Each number is 128 + 32 x the weight over its row's rms, rounded and kept within 0 to 255. Layers, rows and columns count from 0. The size above them is the row's rms in percent of the matrix's.

# layer 8 MLP up, 640x160, rms 0.112, rows 328-370, columns 80-159
size [100  99 100  98  87  87 104  96 102  98  97 107  96 102 104  95  91 110 101  91 112 103 101  99  97 103  91 110  99  96 105  83 104 101 101  93 112  94  92  99 119 111  90]
[[129 121 163 120 177  96 109 189  88 113 170 130 204 169 155 138 148 149 148 121 144 125 105  74 149 185 126 127 106 128 108  98 144  94 130 143 154  94 192 117 121 134 164 147 174 170 103 132 122  60  86  89 118 147 112 108  58 142 158 171  57 166 133 166 144 108 174 206  82  91  79 128 171 145  96 170 105 120  86 157]
 [138 122 103 119 134 180 114 187 132 144 148 130 197 141  63 113 118 158  89 113 116 138 209 116 168 153 127 157 147  58 109 119 102  85 134 123 185 148 167 167 163 151 125  98 170 189  98 149  98 123 159 119 164 170 155 165  84 167  83 104 133 186 114 167  96 145 130 136 111 120  91 128 185 140  83 135  97 135 147 128]
 [138 152 147 183 103 107 129  96 110 144 145 141 134 179  71 154  97 103  47 185 172 122  92 118 120 123  42 154 212  98 118 132 114 142 123 135  82 143 207 115 117 104 125 153  89 145 164 106 102 141  86 163 150 167 155 116 195  78 140 142  88 125  90 128 146 175 139 150 100  77 194 172 157 130 151 125 157 136 101  89]
 [ 75 122 132 173 187 131 134 100 159  96 136 145 115 164  96 161 115 123 100  98  73 179 120 147 112  39  99 114 144 129 115  78 114 171  98 133 156 155 176 163 111 138 112 144 138 104 121 156 113 146  67 172 140 129 161  99 133 130  97 218 133 129 121 184 136 113  97 155  72 168 119 113 110 128 145 150 135 197 133 129]
 [175 144 167 126 121 111 151 100 160 173 109 130 238 164 134 164  62 117 135 105  98 153 167 121  79  78 144 156 120 124 113 100 182 131  58 167 168 157 163  88 173 119  74 192  94 124 144 138 132 104 100 134  85  89 174 181 104 162 147 133 136 127 166 159 162 137 180 190 128  96  85  91 138 155 128 105 140 125  85 130]
 [187 106 133  92 131 102  74 138 122 124 191 183 198  93 128  98 110 181 202 151 104 106 160 119 151 141  63 153 126  91 126 127  80 126  78 133  85 130 140 124 163 151 174  89  96  92 151 147 131  98  73 123 139  99 143 116  87 147 144 173 169 172  79 153 110 107 162 142 136 136 116 142 156 127 133 173 101 112 112  94]
 [134 103  74 188 146 127 102 135 126  88  78 122 196 124 141 113  88 169 118 131 141 167  93 100 192 124 156  94 113 123 127  86 116 115 109 117  65 150 119 147 116 162 160 120 101 180  93 151 154 153 136 189 128 119 137 155  91 166 156 153  91 148 113 149 145 105 150 139 140 119  83 171 131  62 134 131 101 144 103 138]
 [128 147 193 135 172 168  81  77 123 147  93 176 109 168  74 110 131 160 103 114 107 125 130 170 122  87 107 143 171  98 149 139 141 107  84 188 106 179 167 102 129 107 162 123 145 129  67 114 100 165  65 130  80 149 162 137 141  98 117 139 160 118  71 178 140  88 175 144 128 148 113  93 167 107 162 112 102 168  76 138]
 [ 71 129 136 138 128 111  86 155 106 160 160 113 106 197 122 195 146 127  63 167  96 122 116 120  62 167  85 115 150  98 127 129 125 147  96 190 107 122 149 115  88 154 108 165 205 122 150 124 143 144 118 150 131 105 122 135 139 145 135 188 134 136 108 151  83 139 107 157 100 110 110 185 120  90 134 155  96 152 117 102]
 [161  70  92 189 197 129 105 123 119 124 208 104 104 145  91 153 117 151  67 174 103 169 169 139 121 122  93 128 182 156  89 114 111 176 132  98 123 141 150 102 146 123  94 157 145 131 175 104  83 103 131 146 108 105  98  94 130 169 124 216  94 131 112 120 114 174 179 155 104 108 135 156 133 122 135 118 149 153 162 156]
 [155 178 174 145 100 120 115 129 182 167 142 119 133 121  87  77 170  91 109  82 118 118 123 103 157 156 132 111 234  95  87 115 150 120 151 110 125 125 113 131 140 159  90 111 122 177 187 131 119 135  92 157 116 176 142 138 122 133 105 123 131 133 171 142 119 169 100 200  81 152 107 161 156 158  98 137 153 141 144 163]
 [105 213 132 142 155 157 100 156 151 109  77 144 125 112  89 125 139 105  65 193  96 180 128 140 124 106  60 148 108 143 125 147 125 104 150 132 101 203 166 142  68 127 175 150  65 169 110 184 117 107 152 200 136  68 110 171 118 129 196 166 152 142 176 115 103 119 112 132 150 109  84 181  99 124 177 122 163 104 128 136]
 [132 142 177 121 108 105 140 116 117 130 113  98 171 105 108 143  93 226 132 190 150 110 215 160 134 115 107 134 130 109  78  85 150  60 120 159 137 187 150  90 104 147 129 181 134 166 119  96 109 117 141 107 140 135  81 133  96 149 121 174  56 171 105  92 111  84 128 148 177  77 136 137 132 149 189 168 130 157 154 125]
 [126 147 110 168 150 123 133 127 136  91 112  87 152 116 131 126  84 143  81 159 157 140 180  87 147 156 211 109 103  91 104  82 122 132 114 142  96 172 192 117 158 103 104 155 200 120 107 135 141 148 121 164 132 117 108 106 128 139 135 189 134 154  98 165 168 142 160 132 154 111 173 106 104 171 183 179 123  98 154 165]
 [107 175  94 160 117 136 106  82 130 107 125 145 173 116  92 151  83 144 117  84 124 201 124 147  84  69 164 151 120  90 147 147 143  84 147 121 102 152 137 182 119 137  46 149 146 137 108 148 137 183 149 169 191 133 120 117  76 125 124 118 114 134 112 181 204 151  87 172  97  72 142 107 129 155 103 156  63 108  80 128]
 [167 137 161 132 158 124 118  93 145  89  92 165  99 142 130 148  75 122 145 106  82 118  94  73 115 115 116 158 158  90 151  97 156 100 110 104 118 102 136 127 147 112  78 162 106 105 146 205 104 109  79  78 184  77 131  71 154 126 194  80 165 108 136 137 100 177 132 173 100 146 104 111 154 117 160 120 140 137 143 144]
 [ 95 162 185 133 135 132 130  95 181 127 124 105 213  92 124 143 101 147 141 159 116 173 129 146  95  65 118 176 101  88 164 116 161 149 115 192 123 107 168  98 132 138 140 135 192 132 116 199  80 130  96 126  83 163 178 153 139 175 112 116 130 114  97 182 123 128 163 121 102 141 119 139 135 136 177 123  92 123 109  96]
 [116 142 176 100 111 125 120 133 124 133 141 170 152 164 112  88 157 139 164 136  56 127 138  85 145  91  84  89 139  67 147  80 167 115 140 148  72 123 192  84 140 134  93 139 105 151 100 120 118 122 147 175 172  95 210  99 107 148 106 207 128 140  96 131 133  93 119 179 146 152 116 155 129 170  79 159 132  87  57 109]
 [152 130 153 176 203 113 109 102 120 115 137 190 102 225 120  79  92 168 122 189 154 139 170 135  66 119 126 134  94 121 101 108 172 127  63 108 125 151 163  97 141 161 125 123 158 194 158  80 168 125 170 130 132 100 137 172 126 126 119 156 105 176 154 102 103 178 156 141 170 111  82 137 164 151 114 176  68 140 143 144]
 [189 167 135 121 136 142 131 129 149 139 145 158 192 158  68 155 134 172 139 130 153 131 148 130 106 161  98 206 165 134 106 132 162  99 160 109 118 134 151 159 157 148 156 153 146 121 126 154  77 154 100 146  40 179 111 116 121 159 158 113 195 108 161 145 120  79 148 162  91 148 104  76 152 122 143  65 121 112 106 155]
 [105  96 103 106 132 177  75  84 167 147 112 127 143 148  57  85 135 135 147 138 175 122 118  93  90  80 104 105 117  48 113 123 190  99 111 143 140 181 144 154 108 118 138 132 119 136 124 129 128 122  85 171 141 130 154  54  48 135 167 162 157 159  82 207 137  65 161 165 145 104 156 161 143 101 138 134  88 154 166 124]
 [ 62 130 149 107 139  99  74 141 171 116 151 169 136 164  99 154 145 101 124 118  28 133 154 112 115 133 118 167 114 158 134 119 126  90 103 151 133  94 149 136  99 143  88 123 198 128 129 158  98 135 142 141 139 144 148 169 157  88 149 116 127 138  51 168 154 149 117 137 130 107  86 105 167  80 129 129 179 147  62  77]
 [116 171 130 140 104 118  79  89 119 120 139 156 157 150  79 103 124 156 149 148  79 170 119  99 129 134 102 138 103 170 136 147 131 134  85 138 107  69 171  92 116  72  87 127 203 185 105 127 143 157 137 102 168 137 107 135 130 133 162 100 107 163 160 135 127 133 139 147 135 105 129 142 161 158 110 141  98 118 103 134]
 [125 154 220 177 109  98 124 135 134 127  84 130 120 152 109 152 130 164 133 100 107 132 139 156 120 131 135 146 181 109 175  72  78  85 137  93 124 161 165 114 142  96 181 171 156 133 133 135 100 103 155 107 136 124 176 169 120 128 144 177 144 112 108  93 120 111  63 126 160  78 115 130 132 147 154 126 144  79  90 124]
 [122 165  89 161 211 134  81 128 113  59  70 109  83 116 172 145 147 207 126 129  97 145 114  75 130 167 197 166 111 125 126 115 158 130 125 127 138 154 140 120 111  85 168 118 138 115 216 124 133 155 110 138  82 103 131 128 130 153 128 163  45 144 115 171 126 189 180 126 134  96 124 131 190 127 124 183 130 141 115 121]
 [126 140  95 160 205 138 122 128 167 127  83 134  99 146 100 199 119 121 164 153 105 146 167 127  90 129  91 146  94 104 139 166 152 104  90 145 134 118 175 123 156 110 155 142 125 128 134 128 113  87 134 173 163 161 162  86 103 152 139  86 175 163 116 129  93  81 127 143 130 130 121  73 151 102 136 168 119 145  91 141]
 [129 150 150 135 160 154 135 169  46 156 131 149 153  83 125 161  59  88 104 133 141 104 160 161  74 125 113 195 114 108 169 120 185 149 128  60  90 102 150 104 120 118 127  82 128 139 141 141 122 110 122 117 100  64 127 175 170 211 143 123 101 142 151  74 104 131 111 147 182  71  86 133 161 113 158 127  87 116 153 103]
 [164 105 158 104 115 146 145 132 128 172 138 133 162 122  87  95 142 124  97 130 105 119 181  83 109  87 135 138 123  57  85 125 125 125 127 134 134 104 165 145 156 137  61 138 131 128  81 175 147 173  91 165 170 149 125 151  72  81 142 157  70 194 102 149 126  80 105 175 167 152 130 208 101 153 136 125 114  91 133 139]
 [140 205 126 102 134 130 127 146 179 108 125 150 119  33 100 106 129 119 138 138 131 154  98 147 112  66 135 137 145 169 101 118 183 132 179 107  95  90 103 131  76 125 121 154  99 108 124 173 147  93 104 189  83 147 146 137 116 212 146 145 121 200 130 166 150 158 112 115 104 149 136  76  95 106  87 128 100 125 169 117]
 [197 148 108 123 127  74 113 140 152  99 117 201 128 162  84  99 133 125 120 173 126 159 111 102 115  49  71 150 152 150 132 142 162 153  93 148 150 100 132  81 169 132 152 137 145 170  98 127 119 145 131 110 111 168 127 175 108 176 107 150  65 135 111 187 106 123 156 143 119 170  44 139 118 133 176 155 101 136 129 101]
 [111 118 114 161  83 154 136 126  85 149 157 184 156 159 155  68  75 123 166 133 129  83 140 111 128 116 136 162 167  87 143 125 124 146 119  88 185 135 123 172 145  91 130 145 138 129 168 204 149 127 135 181  86 138 146 139 154 194 146 118  98 142  65 203 128  96 123 152  96 130 105 133 170 146 163 103 156 131 100 130]
 [134 101 138 156 186  95 145 151 110  89 153 114 162 126 131 130  83 105  71 131  77 155 151 137 103  67  58 191 164 147 159 114 131 139  84 108 141 127 165  44 107 102 115 186 143 156 128 113 115  68  92 127 103 121 104 129 140 176 166  86 167 161 142 132 126 135 179 131 159 102 140  78 155 138  64 150 109  94 134  92]
 [149 187 155 104 106 175 145  88 158 179 145 127 151 115 133 150  81 149 151 129 153 152 158 159  95 147  67 105 121 116  69  88 151 115 143 122 134 174 136 122 119 160 170 184 105 159 100 157 181 103 162 138 131 176 185 165  78 150 141 143 107 127 147 143 145 158  95 173 186  94 112 102 163 106  84  87 112 138 138 136]
 [133 139 126 113 145 122 132 171 171 107  97 176 108 139 169 194 114 102 147 114  90 113 151 159  97 155 119 154 142  91 161  92 133  57 140 177 193 120 147 136 138 148 170 122 127 126 141 163 144 148 131  92 124 110 146 175 100 151 164 102 167 138 100 139 128 120 183 141 148 120 189  92 162 110  98  90 177  87 107  59]
 [120 111  85 157 159 128  99 156 119 110  96 158  97 109 151 177  65 184 105 139 133 179 113 177 149 112 141 160 137 100 170 131 103 179 124  95  97 117 149 116 100 113 182 199 163 153 131 152 148 161 151 128 143 133 125 159 207 153 133 114  81 172  40  89  93 156 124 161 144 103 136 150 177 144  82 196 142  99 175  99]
 [159 136 129 124 113 119 103  88 117 174 136 129 133  70 133 166 148 127 146 155 125 134 144 129 104 145  89 129 142  80 138 139  85 132 119 123 110 140 102 129 133 150  77 150 163  97 147 144  82 121  22 232 173 134 128 133 124 126 133 188 125 129  84 109  97 101 154 193 120 109 105 136  99 165 126 100 164 176 173 103]
 [112 167 141 188 165 113 111 208  66 119 165 140 216 148 147 132  93 179 156 129 135 131 166 117 149  99 179 155 112 140 176  52 151 132 115  91 129 179 156  47 163 122 165 107 204 151 141 141 124  96 155 149 170 131 155  61 140 174 122  93  91 139 131  89 125 144 130 155 159 126 135 128 172 140 101  99 112 144 102  97]
 [ 94 182  84 175 134 152  81 164 136  87 140 131 154 156 163 130 128 106 211 185 116 151  72  82 151 136 112 151 186 187  87 110  91 195 156 108 173 124 141 119 115 109 108 157 129 146 112 152 160 163 112 150 133 142 141 152  74 189 130  60 149 118 129 130 111  79  90 148 109  97 150 130 120  85 175 126 143  63 102 119]
 [148 103 125 127 144 139 126 115 124 129 103 167 115 197  91 133 119 133 101 133 110 128 146 144 155  73 138 143 148 104 173 130 173 186 109 146 110 146 129  61 149 101 129 120 135 151  78 135  79 143 116 155 111  77 127 107 181 153 109 197 162 140 101 169 119  62 171 136 139 170  88  58 174 137 161 127 149 122 153 102]
 [ 95 161 144 119 107 108  80  99 141  69 162 138 171  88 139 145 131 146 162 147  74 113 142 109 156 118 184 127 114  83 116 102 131  77 172 156  96 149 138 101 167 164  85 139 134 173 168 135 144 146 138 119 180  88 126 117 107 195 158  84 139 125 162 132 181 105 167 128 132 108 117 146 137  99 119 118 197  94  93 121]
 [139 167 124 161 173 161 122 137 128  76 139 101 206 189 116 175 153 157  95 121  75 157 195 132 147 119 151 156 142  85  83 148 145  94 147 166 114 140 154  53  95  64  70 182 143 111  97 170 143 153 112 157 116 140 118  97 119 116 160 198 118 165 108 140 119 119 127 154 114 129 125  89 165  83  66 119 115 123  91 126]
 [ 80 150 155  97 143  93 138 186 103 128 140 103 119 102 140  49  77 133 146 141 136 168 217 147 139  59 150 190 148  71 122  94 150 101 132 134 129 161 132 116 172 145 146 122 180 153  75 135 145 156  91  73  90 101 158 147 110 186 163 130 131 143 103 152 168 166 125 162 153 138  88 110 139 123  64 149 115 140 108 131]
 [112 126 122  83 131 127 131 164 168 191 132  81 115 104 136 143 134 125  62 172 138 137 150 130 103 137  87 118 157  86  82 134 174 163 180 145 109 124 128 140 134 155 114  85 135 176  92 132 144 123 115 214  93 116 124 205 127 163 121 135 137 139 101 155 133 154 159 152 147 106 118 228 139 183 146 154 137 130 112 130]]
# layer 8 MLP down (transposed), 640x160, rms 0.0981, rows 328-369, columns 80-159
size [103  97 106  99  70  83  98 101  98 101  97 116  94 106 103 100  89 108 104  92 109 101 106  97 102 107  97 112  90  91 106  84 100  98 101  95 117  95  95  95 121 110]
[[103  67 178  63 168  83 116  91 185 119 160 156 161  91 112 165  89 172 109 154  98 144  96 121 170 113  72 134 173 105  93 112 139 142 139 103 121 165 127 136 151 155 116 106 104 157 163 105 153 138  78  92 153 169 108 139 119 112 135 166 117 100 120 130 135  60 114 114 110 123 146 180  92 144 106 155 103 166 128  97]
 [ 27 141 158 132 179  70 145 155 108 131 204 129 117 103 125  98  96 129 123 117  92  81 135 138 125 161 150 100 129 147 148 136 140 129 134 135  58 174 152 121 130 143 121 101 166 165 159 101 146 138 173 110 115 173 115 109 120 123 140  91 100  47 132  80  67 145 141  85 138  93  75 186 176 121 179 107  96  77 141 149]
 [161 128 136  63 153 147 145 155 168 145 116 116 103 116 182 141 114 192 168 163 117 121 140 135 148 119 172 150  73 110  90 127 139 186  93  93 123 117 155 133 108 133 139 129 159 139 153  68 137 120 152  70 169 143 141 124 103 166 115  81 176 226  58 104 134  94 127 112 110 129  66  86 117  98  99 169  92 141  60 138]
 [164 175 166  78 140 139 137 182 107 147 109 167 131 152 118  89 129 166 151 159 142 101  95 129 139 158 109 119 123 170 139 107 136 150 113 119  86 148  98 128 113 114 158 142 167 149 163 127 196 126 146 142  87 123 181 189 149 142 179  62 109 219 156  84 154  76 133 139 154 108 140 125 160 149  79  81 149  64  78  90]
 [151  95 123  97 122 115 156 115 161 205 148  98 103 161 133 130 163 183 155 147 136 151 168 154 132 134  94 172 112 131 105 137 154 110 143  99 125  96 126 105 147 114 142  93 165 120 113 150 118  95 113 129 123 135 154 205 136  97  93  88 167  28 168  82 137 156 134 169 102  99  99 108 133 127 133 112 123 158 123 173]
 [ 94 106 144 151 108 148 123 125  71 204 116  70 156 117 123 132  94 106  33  92  83 158 150 194 107 145 181 131  67 131 135 147 147 151 191 115 122 137 126  65 110  81 113 121 124 159 124 132 139 125 148 146 146 116 163 194 132 111 108 109  70 112 179 102 169  87  80  83 149 117 131 136 115 197 127 132 227  87 126 104]
 [ 66 115 156  89  77  94 135 158 125 156 122 166  95 181 133 144 155 117 154 162 100  92 123 161 114  58 177  70 114 178 124  80 211 146 115 120 128 114 157 115 101 162 107 122 122 121 144  97 148 116  89 159 165 163  80 129 119 152 187 109 133 175 164  76 113  73 124 127 140 116 129 111  94 108 132 115 125 130  90 164]
 [147 135 117 149 135  81 176 154 100 134 128 106  84  81 156 145 165 103 140 131 107 158  93  75 134 160 182 159 110 166 123  75 118 163 130  84 104 133 116  95 143 162 154 167  90 163 121 103 166  45 143 172 164  81 133 142 121 124 138 157 107 157 184 101 167 117 185 129 149 183 197 104 108 128 121 187  96 108 183 136]
 [171 136  68 144  93 131 182 114 200 132  66 115  83 149 144  99 154 153 143 155 110 174 161  74 172 163 138 130  82 164 147  87 134 101 159 152 150 155 162 163 122 123 145 130 155  98 124 122 161  69 150  94 107 123 137 153  85 128 140  79  84 119 118 124  92 115 113 186 115 125 143 128 113 110 126 159 155 131 136 106]
 [ 54 101 100  46 146 101 131 126 160 151 117 113 139 119 125  70 123 125 186 143 150 122 131 158 180 119 133 136 153  87 113 124 164  99 125 126 139 132 105 196  85 152 154 130 154 111  82 171 172 192 126 163 121 161 140 204 126 138 170  97  75 198  95 133 109 110  92 144 174 111  87  84 121 139 146 143 142 185 159 114]
 [132  95 107 106  95 157 107 186 157  91 171 131 172 194 121 185 125 145 147 152 111  99  96  94 142 142 126 143  93  98 165 172  55 139  68 171 115 157 194 111  94 109 195 123  59 128  76 125 128 108 165 167 157  48 108 121 158 111 138 132 146 121 125 124 120 165 134  39 138  90 133 155 138 119 133 110 112 130 107 136]
 [116  97 157 124 145 163 176 114 133 139 116 142  83  73 186  69 183 127 108 166 136 173 136 110 135  94 125  48 172 187 133 163 133 119 144 119 138 125 124 107 108  95 166  87 163 147 168  85 100 113 147  94 100 132 118  89 116 125 147  99 101 105  74 102 102 136 160 187  93 173 159  95 151  73  99 137  69 140 112 103]
 [143 112 151 104  94 134 113 121 159 114 116 211  80 149  86 175 143 168  71 129  97  93  94 130 134 130  95 127 116 166  97 164 128  91 137 154 166 127 110 122 123 119 155 149  50  94 109 140 102 124  82 153 141 144 134 104 123 224 153 136 138  76 153 148 174 123  78 116 111 132 154 129 135 132 119 159 140 110  87 146]
 [129 136 113 112  99 138 151  84  59 142  81 173 112 112 135  92 123 120 198 100 125 173 139  59  91 107 162 111 110 175 197  81 169 145 158 157 117 172  74 127 123  74 170 110 134 188 116 171 106 118 151 130 121 131 100 140 111 184  94 101 109  86 147 122 189 143 113 147 104 156 125  80 104 153 144 103 113 154 129 183]
 [132 142 124  77 166  95 136 142 106 104 155  54 163 152 140  85 145 158 114 153  84  68 150 143 164 122 120 118  70 120 127  97  92 111 122 145 112 135 118 140 186 146 189 152 113 112 142 139 108 152 142 113 130  78 137 134 161 180 125 101 104 137 123  97 133 155 110  97 143  72 126 122 122 139 126 204 108 190 100 132]
 [114 123 100 100 115 111 123 185 123 182 138  76 176 127 113 160 126 101 111 136 141  95  87 176 161  97 103 134  73 202  90  77 139 160 194 137 161 107 165 103 129 168 111 124  95 120 147  61 142  97 116 175 190 183 142 110 128 184  77 112 103 180  93 104  93 115 139  72 127 180 163 170 137 162 139  39 159 140 130 101]
 [ 83 117 104 131 107 104 161 166 127 102  84 146  87 136 132 119 115 124 182 187  95 107  53 159 151 161 150 137 102 138 140  56  73 120 165  91 125 116 186 193 150 158 107  86 117 158 142 130 133  73 153 173 186 188 118 153 113 132 134 102 124 219  86 124 110 148 123 137 169 103 164 112 135 125  96 198 137 146 130 128]
 [ 93  94 170 130 104 166 163 150 134 132 156 154 158 150 197 185 151 120 150 132  90 141 134 161 140 149  99 121 118  90 109 152 117 153 167  84  99 145 110 101  88 125 128 117 170 108 117  99  56 195 190 124 162 154 107 107 163 150 137 116 134  95  71 107 150  76 145 153 165 118 105 150  94 166 193 125 123 131  77 140]
 [187  82 143 113 138 178  87 150 169 117 130 116 106 122 146 144 137 133  96 162 102 102  83  86 143 160 117 144 120 154  90 106 139 186 147 132 144 110  81 134 194  75 114 153  77  53 159 108 150 145  86  67  92 119  58 163 111 209 119 112 100  85 128 105 182 131 117 122 165 154 140 141 176 103 115  75 154 107  95 125]
 [143  70 113  84 110 114 125 108 144 127 106 116 109 167 127  89 146 139 108 179 124  87 112  95  70  92 101 146 145 103 149 144 110 120 100 106 142  92 126 149 189 128 146 146 113  93 119  72 170 173 124 140 146  53 129 166 129 131  82 120  86  81 112 122 131 131  93  66 128 175 168 200 113 135 156 148 144 123 114 161]
 [136 129 117 177 189 112 143 141 134  93 118  64 154  58 147 162 133 107  99  67 152  95 121 108 103 182 183 147  97 118 106 157 161  83 162 125 117 141 128 137 130 144 169 162 126 128 144 124 101  93 156 133 144  79 119 100 108  78 162 154 163 155 117 101 163 142 109 105 151 169 140  32  98 120 148 104 154 131 183 185]
 [134 200 109 163  78 138 177 127 114 119 125 117 140 146 168 137 167 170 107 175 149 228 137 134 160 182 144  93 184 165 105  70  61 124 106 163 136  95 106  97  81  76 159 178 193 126 112  98 103 131 133 184 121 140 131 151 143 132  49 124  76 100 155 172 113  68 180 118 113 147 105 132 123 135  87 189 115 135 155 101]
 [164  98 138 173 180 165 153 103 224 182 115  84 164  94 177 114 100 151 154 137 129 132 138 158 121 131 127  91  79 105  82 132  78 210 134 179 166 101  85 106 133 178 125  96 118 157 156  92 132  94 149 115 155 137 111 137 133 123 121 139 146  89 142 102 102 166 154 101 171 106 159 131  84  96 167 159  99 149 106 119]
 [132 160 106 160 146 104 128 140  93 169 133 121 144 149 130 120 132 108 176 164  93 118 109 137 152 127 122 127 157 125  98  88 137  62 132 115  99  91 149  99  95 125 105 196  88 165 115 154  92 105 131 129 175 174 181 146  88 189 192  73  22 105 133 103 156 120  97 143 143 139 125  88  96 132  72  92  93 102  82 115]
 [ 54 105 105 132  80 130  76 108 135 134 147 132  98 164 168  76 115 123 105 142 147 142 145 169 156 135  80 141 173 123 161 120 165 186 140 117  96 113 110 103 133  66 156  60 161 131 126  83 156 139 144  81  72 111 168 128  95 212 139 103 164 162 134 130 129 143 135 174  95 156  90  51 164  86  94 173 134  90 194 112]
 [ 98 101 127 154 158  37  83 161  84 149 163 131 162 166  90 186  90 165  99 162 103 123 144 154 171 102 161  80 110 114  97 128 137 142 140  86 149 163 137 118 129  97 140 162 139 124  87  94  89 195 101  88 128 121 127 104 127 105 103  96 145 167 119 126 151 191 118 114 144  65  71 146 133 131  62 120 162 174 177 121]
 [155  85 114 129 129 122  72  99 145 162 132 100  76 199 163  92 140 110 169 124 116 134 149 129  98 120 153 129 158 138 132 190  96  92 119 237 130 162 118 134 105 166 130 134 160  78 161 105 169 153 115 175 137 110 135  72  87 107  95 147 144  43 111 167 124 130 151 111 122 165 164 164 142 159 117  54 121 139 110  85]
 [165 177 173 177 121 121  97  98 126 174 107  97 106 144 121 166 143 123 128 117 131 117 194 110  52 135  98 136 119  68 148 155 115 135 123 132  87  84 160 210 109 111 123  95 103  77 158 103 152 147 132 180 180 107 125 129  93 132  86 113 128 102 146  97  93 142 106 118  82 134 111 179 176 157 125 119 135 118  34 153]
 [ 84  63 100 111 125 158 168 103 113 184  91  90 163 172 149 180  92 127 105  72  93 168 179 164 133 179  67 106 188  80 107 170  97 172  91 152 153 119 147 145 153 137 130 149 156  95 148 109  90 152 160 158 176 112 171 140 118 102 110 141 139 139 124 181 127 143  86 164 153  97 117 153 127 177  95 118 118  77  96  39]
 [108 147 136 102 157 169 203 125 130 136 144  94  72 130 183 219 108 116 122  74 156  69 118  84 175 114 109 117 175 101 147  95 126 127 123 127 154 128 133 117  83  69 126 142  94 112 150 147 174 118 111 163  80 104 118 121 133  95 138 136 159 159 147 156 121 148 185  61 117 168  77 111 126  75 139 141  93 107  90 161]
 [141 113 100 142 173 118 107 174 160  58 185 184 121  96 124 122 142 153 129 143 171 152 185 102 130 168  96 100 160 129 104  52 110 120 143 105 153 130 139 167  89 109 162  66 100 148 130 146 123 122 132 153  95  97 114 133 114 147 155 113 132 156  57 203 114 161  84 127  93 123 167 141 121  61 138  94 173 103 137 145]
 [115 114 119  86  90 151 140 134 164 108  92 127  54 139 165  99 156  82 167 123 150 106 155 134 129 203 187 122 128 109  95 139 147 118 135 159 141 161 107 125 149 120 155 103 117  85 132 121 132 211 130 154 107 127 144 214 122 162  65  93  95 131 110 154 115 138 121 104  93 151  91 126  92 104 134  94 181 147 146 135]
 [107 121 149 112  66 184 150  72 151 196  98 152  68 157 161 135  94  95 114 142 108  85 141 176 108 162 103 129 129 204 110 170 138 142 112  99 139 134 140 107 156 125  84 116 168  98 109 158 116 182 119 141 151 180 200 175 153 150 173  82 140 176 145 135 131 118  84 177 140 127  81  65  80 135 128 113 117 134 129 158]
 [133 107 167 116 130 164  53  93 118 204 128 136 112 123 105  76 139 186  64  53 160 169  96 120  96 126 119 167 122  92 183 104 113 193 122 204 154 102 114 112 101  93 174 151 153 163 151 145  82 168  78 125 153  87 165 185 108 152 117 141  70 135 112  75 118  80  87 119 115 163 118  98 158 139 156  89 128 169  94 197]
 [145 101 110  71 166 157  91 131 202 167 152 140  40  98 149 134 179 156 158  88 122  48 171 123 117 128 151 107 110 170 109 102  71  56 120 124 102  88 130 144 116 116  95 110 103 119 142 119 192 106 122 150 129 144 140 117  95 170 165 127 141 166 157 141 126 154 130  95  62 105 169 151 114  75 165  72 152 117 159 149]
 [117 105 137 144  73 116 131 166 121  99  82 108  77 164 175 158  89  73  73 185 182 100 143 112 157 201 142 143 157 163 127 119 190 117 143 128 132 159 128 141 108 131 158  97 113 123 160  94 133  98  67 128 140 140  37 125 168 129 122  90 198 222 117 153  61 119 130 112 171 159 106 112 129  99 138 125 149 106  70 139]
 [ 81 145 125 144  67 173 116 116 187  75 120 110  96 114  93 124 142 146 147 166 147 172 129 135 162 103 130  96 161 102 160  73 117 128  74 114 106  90 143 122 149 109 148 162 221 173 172 117  87 151 155 137 169 126 180  97 106 126 112 141  98 167 102  50 130 104 175 165 153  89 130 115 156 101  91 147 122 119 187 105]
 [124 108  94 151 146 119 143 142 123 177 118 167 139 121 102  91 122 128  46 110 172 118 189 156 107 129 130 113 107 147 143  98 150  98 116 142 163 169  71 154 105 118 128 165 110  80 154 133 150 138 133  54 131 166 113 130  91 106 178 147  84 155  82 150 146 147 127 148 109  86  87 149 115 164 129 168 129  86 139 104]
 [ 93 149 126 124  99 171 116 168 104 128 125 101  74 149 185 168 123  78 143  94 144 113 100 101 151 172 150 125  93 127 111  98 203  93 121 128 171 121 138 138 127 140 128 158  76 147 105 117 109 160 133 103 131 153 143  72 135 117 193  99 161 173  97  81 106 129 140 110  94 153 163 129  92 108 157 163 116 115 120  89]
 [140 169 123 131 118 166 132 173 169 144  74 119 113 170 101 148 166  90 141 158 107 113 131 125 161 119 105 148  88 145 200 128 134 178 157 173 139 115 138 122 148 103 139  39 105 111  90  96  58  81 160 148 104 115 140 148 128 117 104 173  89 156 120 134  62 152  91 175 108 134 195 135  73 126 123 168 114 113 140 101]
 [ 66 124 104 142 114 162 122 146 173 137 196  61 126 116  97 121 102 162 132 164 147 131 157 138 195 115 149 121 170 131 114 140 125 150 139 129 105 163  89 122 102 106 141 120 141 160 147 136 123 145 156 130 134 145 131 203 174 164 155  77 144  54 153 134 141 104 186 162  93  77 107 130 117 103 113 116 133  80  92 131]
 [197 171 150 177 161 158 125 131 117 103 136 161 133 112 105 172 119  70 102 122  34 153 121 130 155 169 117 143 142  88 188 166 113 160 165 126  90  91  99 139  82 110 123  70 126 146 136  93 151 130 154 208 151 106 157 108 150 163 142 187 152 104 137  88 113  96 129  96 142 130  88  64 103  99 186  87 124  98 151 138]]